Each number is 128 + 24 x the weight over its row's rms, rounded and kept within 0 to 255. Layers, rows and columns count from 0. Numbers have three digits each. The size before them is the row's rms in percent of the matrix's.

# up: layer 11 MLP up, 768x192, rms 0.181, rows 577-607, columns 128-191
# down: layer 11 MLP down (transposed), 768x192, rms 0.0442, rows 577-607, columns 128-191
# gate: layer 11 MLP gate, 768x192, rms 0.185, rows 578-608, columns 128-191
up577 105:117095147121149106122123135139187105117124040153140126156145069118162142106102118121120100175120151105122161161142163131161146130127155120127103140142158151099159149092113144153102125143160121
down577 104:155143100085105158113113164122158149156116111111071181184125123132155093098081141118166151144114126131110114100132112116156104088169132154142159170111179107166078104130135108108127142106100159
gate578 102:100144112117160135129113143131147148164167164194143134112138126155090093148126113113118101101127127150163122107131120157147107122109080135121134102126214125115130124123139103098104096074154136
up578 103:103131172135127168093128168129142112116166137175161119157168084138118114137096108148137084148120156096098127103149124130087142132101111113161113111105167138132155151078116129121110171141124143
down578 103:139129134083111133102135139140105087157133158130136092146104100141101177118161154124142128130130106191145156129109124128190111122184148126141133118119120121125138116111107113117132116146116170
gate579 117:071116125140089131135138135133088125147152079139140155152113108129133088109102134148085123119122095151144133118130124119104115115123147133171146133109149145094145099070092157134116099106122131
up579 123:121114151139135139162127137112130122134095120123121129131116120139109135138116087137088127126117100109139166062108148131114100116134111134087142156156117141142092127088089135142099038148156083
down579 102:107119169182106114133081127122096154128150145119103120183124163142132153121112097125135149100111120120134127138139141129108113173141087120068157117093153165142169170143149130131151144120143157
gate580 096:120136129106140129116075105142131110108175213127160134129119115149141102106093133147094129153137114110100157093127099097162148116175150120106174150125118110111122138139142104173157102109142110
up580 098:147094108151131156115156078129168146127101145097130093152144060132135121136096131157095089090126103101145111120112122129149159106159158065098106109128084133109178113130119142082133116151113128
down580 096:114136117079101181117122161137113155124099101145141158142140118087105087090124130129159118158106132126109143132149074122125107114111095153132163115169156140188113118128123134119153106103099130
gate581 108:149130114152115149084109117106096129130161147099118132148113129097130143131137112133096194124127168109119108120134102127145132141110111131126154105157096168151121095115176083123130104149116119
up581 108:123116125153133119100150144120140161154120111138077110099106165123187156146129119148104108155137152162098162105119149127124122084135150107093086128119113129161112105095133133179121127113143129
down581 105:161136117115137105143176180147115141104154137146084096120086137132147131154195113101137142156137186126127138144117125131129123147126115163099135100139143156132117112125122157102146131096084137
gate582 109:140171120117095187132092126138132106134110145118071102128152089136105094094147177151110116098124138163126162107117194119126115140129133141094123125141155135147129105133147185155126120162084129
up582 108:154089136115119169108119120089117088144111123124128135106111115112181140119111137129129139106138086092159130155153071178106147136066152147139168147149134137109101136157148129090170160098144153
down582 100:156113124092123143122159145150107136123115154162168174101126155125125129127138135121154145141107093108135144153133128140090148152162093138158146108097125159120100094120134100118154121128134142
gate583 101:103138177111106123137106137144121126114104117139107105148135133091147146127116133146131193081145123081136157096123172140124144146130116115140128094136149135096127136114161110104174133122105155
up583 107:155109116134095131124141097175165134142128143114143145111137165179153137158097157094160099115138134144118102098173161090131167150093143066141131151156090144136182147104132142103146145162147150
down583 102:127108116118135168124124099136084099099158156074131117175126167112177107165107118119175158141126144129134127091136148093141122118112120174106105113127139130091140163181152128129092169090111176
gate584 102:103109117142101112155121142138153103131102095158146122103103131127116115110105081138129117133128114143154119199133113161123070106143132160130108170099103126155119106111117110193103128152071128
up584 103:175149131145117135148120140176124121117104119091117129116115157130113143105102126136146136113144120101160154159149133145126114160124093143113112093131163127092146103105124133136103103131140135
down584 100:145113125138159144159124103140163114121098119115141117123083111103123100127138142143105129091129147096132119147146100161161118117139164162125174136095157144115138101094120168132102104078119085
gate585 109:087182119124118165125110162142130125113112089082121104139146101104117109120105147130119149113134154128105130138137139098117139103137167142120088128109143147115115112155160114104178115109168144
up585 107:145082147098146143110155157127122147100116090161196149097114112119168115143115123103105109141170154089084102113135093131133153121116130114140121142100140122107114135149107143099143165151148115
down585 104:135079117153151171179144166131081145106139064146108133092108138131126131117132135097098144095126144119127112135117103083129130145137139132154129119156142101126154078162122078070150093106139114
gate586 108:114114165144051170109141129152096120100123165127140123146154159139139113169140092124146169119131104109130138112145051134134131152140105113103100115122089106115136112108105141134147145114159173
up586 108:127164101114157111134121174110154136125113088096123157113141106126144152143149142114152130129102144144143179152101143111155131107144160167156197140125168139165140148077136137107130164123126151
down586 106:127123134128149159160146114123156175141124136131090147154077126129166138152109145109134104146111124158116131105102150187075142144131114147115144157135147133088180161115142106105124114132145132
gate587 108:114145164109110092142099080152120187115098129164123130105113113135127114145144097145126092115148142121115137137129096156096127107118132102115141154102169155125141109141105136157071151102078120
up587 098:090138151138108106133128117084201140102128089102097130129097127142125146124148153164097156098105107146125142140132127154145128086125117130117138121151148122172114100120126081148179110137173108
down587 103:080104134131147066135109104124145112123150061155153118147157113184165116123102170163148107125145154097115110112124098130117128101129096125143137123129111149112091119128130137126099129149103135
gate588 095:126147091142117122144126077103121127168137140136170115132147120112088125172086128114200159103104117088131140122166111112125120156151107122151117158113115118100087127094141121051149091159144165
up588 098:091117117184131167138070104123127122165118168140141120150145097132123119080121155125152166132115166128165121153148121124167148096131136107141169133145109144092095116140094104097154134171138127
down588 103:148169084135129133183137105126142114156133127125126099102131119128087130137154120162184129124137142130101111116122102131097107087114114119162129110169146087089101138101157111161136149110134183
gate589 115:139100116129130122115158111116125152083127147142119105133122155139114112061103128158104163067118128148088127108120145166113126127149131108147102104135161134149130130154116160105138147145098119
up589 106:122155135100174134123154128109085107116157122113119133115145128143142100133152130153119128116125152167118129098136143105115135134138119101081134147115144137135101086124106120114169137160115150
down589 111:134163191144119151133134133144096153089122141106125114122132109141108133130081098109104131060132114136130137126171141113101135149101132107138145129140117149143135165142158136133121120122151151
gate590 112:123160132114124149117108108112134089127139123134136115138110149126082104098143151121150070124141161160208137147153120113102173123116136142117138104094179138125137114081123182110133155137103151
up590 113:089117121157150127086127160150122133148099110117081129111120092130120137111120149125144183096149103168141139149141094124132135117111150131136120103107178119140102146139101115097167137118126089
down590 105:119132166075174074108116091119120100159111122136118161094136155142132135171170123115129158115151144106095131161139126110114103165113101130124153171128123126104160099146144082133135092125143111
gate591 114:127155098120129140132134147117081125140152129137127147114152124148134135115097103155104100126114151145086099124138106143121138138140082115111183110132141184124138120154163119170099125132115124
up591 114:104118142112118156137128145112097103116085104102106127065142119096147120176124110147129142139115066124130095122122145150142100129130144113135131131100131119120129124112138127064103140084113099
down591 111:128136155135132109122165143120114094092081130137129053097091137157160159151169099133132125059136128098122122136142108115164150129129132126132100118181096122133167116158136134153143113139150160
gate592 109:154139130155118163131120146130108103110081199134113130129157089071137116129171120091105157153162150133110150135152126120127173118124141173157141135100151147100151175127144090174101118104156180
up592 110:148164155132107159123146144104105107158102124156103135089156128114154143153144130101119131145130114090150131137137148147112115096151113105151166101131135110107133132132141118148073135111114134
down592 106:132100139163124120120117159083145172096085152101133152178123111139154104120183148094121120163149141091108146122077115140135163140091123158142113063094150141113136132147131171115133132146126108
gate593 098:117116118105132104098163119097099132111124118078124140089159139141099116131143173071099119189135119146079135152119081097162168115136149120099159169127101166131090091141092134116106125129144181
up593 098:133127137108080140132127123103166133143132183108176114114118135177104124129176123085122112100163115149114142155134151121171077151176100091133118147093080163133144117079119176163171131147165114
down593 096:117081140140148157167173132135113069106148119071123129153127119112096136122111143123117157090157133127134105106138125095121152148145138108161108115161132118132117087123191146148113116123137154
gate594 102:073120147160079162085129119126139133143140118150158132178107145110089180122139109125143136113116125124120134129133124137129059121147100128110132095142059090145131141120156098151140131118092134
up594 111:147147101140131145136146172141142129158119150107070143120146149128148124069130142125102088109099144170169132113117090120132148164151146133165122121135115111124133124180108115115138118153139114
down594 112:134145166100134087137100139146121106121152136105124171114157126126111124117127115160113126107130116166165145081137125125076109109111114131134152115128107128123087153141127134140137144117114093
gate595 107:187144120093122175138130130123088086146123150108121093138099109171150082134121097174124102149104116117117142119106132136080116110118130102072147126105136110123149162079113061131105121137157111
up595 108:092115115135154109087167164174099155134134151166102147101169163116111159146121128120110111152155129153166136123130127145170124156165081161133126146148118126125151124122141106151114175152160149
down595 112:100142126152174126131110168123169164119136159128182151156165125135095103129146116110159100129129126154155144170152132106119138105150169124144152126076129163089153154151109161141114162107135124
gate596 092:117137137127098184148138175118128148147121120149122142131168151132125120137126127140113107147133108124112104075103124143120129103153100126124148099159134109162114150121105158135106180157124124
up596 093:142126135134141097108164113152149156131133138131114119096158112130105156119094116149151136103097139121133129123178159111129085119100159133115120164151152174119112178133144132159136120124108141
down596 098:137113128164122119178155170160103149109165158139094163165168129165141116163108149128092139108122146119135156160084144110130120126099122111105107116118133102126119089164160128132117114074139099
gate597 090:160150170120130125105131161079161134120136103124120126152076118119127104143184118111137101110101104137127144148140129153129134151104076120135083129117112116138154168116091131118190139104152133
up597 107:160171166161133096161132124150129125123117135121121121050120114132146078092116123124095119122128127102107133150108123159099161147132114108106082135100177137093107089125086087131134101091093122
down597 107:116117121110100168097099113146119088150135156119138162108116146111119137127112133144152140117129134160151107088109121115123130118127155135132182112127091143160128092116148135161074154149142127
gate598 104:098123146143129148144117132100124127117150132082110142152077144126116187191117139103168103126161167103155144145082109142149124133130111132126127116120111130173144140122112141137134162107142158
up598 105:181132148138103142134147161099096134125144131133136164151125131116144169135126112146128126148102135130128123101079087115111096163104145117123154101108146088108119155105134138098114141152155116
down598 105:105139143116157155132151132123116116122133125114109134149133101167168088151173111115152108138126127123096148168142136166184108131111126155151122173146110097135109119136147149153141141125116115
gate599 105:082151138133128113152107109140148102110138114143146131168154137166125090162088121090105144104157134143157111102134133159146127181133146126124144150141114134127124126161138131125180116149148144
up599 104:135150134106123124134119128150121115126166140152091126144151121095129121179114124138133122143138087165102144112061130118160112150153089137085100116145092169171121081125150121113125111122159107
down599 102:129150120119098095091136146116141157167111119141128150163136122125161142115176126135140193137125102125148131117158133166107128139165140105143171147132110110105163115153131155135072132130099117
gate600 098:071135169136153138107133127105133168169107123122197109115138122121147126171109138159145123089100144155144146107114172147090078116152112100122157134114111116106139144120111136192161138118121120
up600 102:164117134138133151140125149187138160121124142116124101132176157101125163130127170128100103147119149149151149101129113123113135147115160130123116110140131149114118122142108136132143123136119141
down600 098:095170135128136106146121108128148125139151115117137104096108146145106176125167107132137123086115101105160132116165103113106122128132097118147130160168145133148147141143115091107121101178124143
gate601 098:122162124091158134080146126150142163146134143119124140170137122124120133113137137124179138159124177118119130122093127147150128112129128133173174108119178128107121144102147136128177123143129077
up601 102:107153144094133149085112127166138143127125110129141177139131098122128115150105146107113125104115172137193145127151150137155117125137151125117124094096144142132112101125150104148167102137108111
down601 099:105116125110125122079171086128110118138164146146122148161106118126089139115161143110180103106140116119148120173163121207118145124146122144101158157151106152125124163163155161139196140152096123
gate602 079:131097134130146134148117122112126118156116088143097160074119158131149103101150095088127156129076084129192134101129162164113145104118154144152111161140090134160118174139112150147117099142088118
up602 076:121127153087152142156140145126121100137092090136154177116108110120112118097129119082135107090118087089161120131118099124150132134140125148088118171147096114119145110079111144160124109138097119
down602 082:113110102135105163133143099114138164176143170166115093125130145118184110099108165132151134149148140119132153090135112153157160170157177159114097144146118126109151132110156120119099124129122138
gate603 107:135137139141147126126144138106100097165089085176101132135162119136131146098142114121151177097150110112154109123127126113141093135113127116102143201141149163132147131129145123125127147143138094
up603 104:126118138129134135145103116133139110148131140110110119125130073069139102156134129107155139155122161143090085107127139170161128115145153130126132141132117113108122100113084136088116107169117121
down603 101:078128164169131146132140077160122128111160149136121129160103112126100122177107130148171134134126168078102144130156137121113147110166145121133135130114128160127099125152086135131122132137095132
gate604 101:132140109136117127129130100128123098101128099141110165081118106125124111170125082118088171145139151158127114138128088130112117149163120114126148099160148098089145126162160142106134141174120094
up604 096:130108122122106167120126107161126105145123102151109101141127157158097169120148124136093109133131150143145130147138139102131109124133124121193160111121130123139143135153150124121085172133122127
down604 100:097123086094079160103115139114109125118097097126117141149161129125121106136175154140104113172112141128104099184086121131119154085118098165125087135091092127145113148108143138112131123121092142
gate605 094:132136177094123096105145088119131118090164118090137130113128095157162157139084087136156142110124155127171103168139108178101129137108114112153141126126145106156136089161109170148090128132124137
up605 097:156143130123095127129101118171172109151149132131124095174105141126168157112139124103136121138095168144153131194108129139115132125111099147133135183149119141113131085133063135184115102138105138
down605 097:104112141103127053113136091096124068148124109177158108129144132122116181137130103096124108076151141140140146129158144117093135097135163152128137130122086132134101121152101130155159131096137143
gate606 104:145148116123141116167145131121132109150109141147096167124128119130119117129134144135141118135144142153096152159103139209134133121174169111101126101133111104146120144148130125137123145116128137
up606 093:147125114097123164136155129119095090153118116111091119124112062150151131151154144132137140162150123123139122118097133159096095159146136128141114117115173159131136144138091169120092095104145148
down606 094:084152131116129119137092065113145116131108165165119136165119125123123166122119154130116145148104121148147119141160137082113116131097145169137144129130106110116105130134157134135121144142098085
gate607 109:166101117091113148109111075105135120128115122169132130162124162113134156162117138114113119149133164144120136107122162112122131143118107111102163123157162136122146110114124091098126115157157129
up607 105:177139111142131111117093167162129135088128111144132104149126123161126187158153114130182136134128126140128134128163156126130121133124117123140144129136120163101128146191114087087122120123115166
down607 104:134128087099106132122103130118130167105164137153150123112149156109091158135130111102110160138179165128117159133164138129115094148137076154105130143156127138151147117149172155186116143106146089
gate608 096:192144136117162131086137107111122139127129155060120129123158075109137172117124107164133144139125160106157136134122139065107112150132137153083161140118148135077141122167100193116133167072120115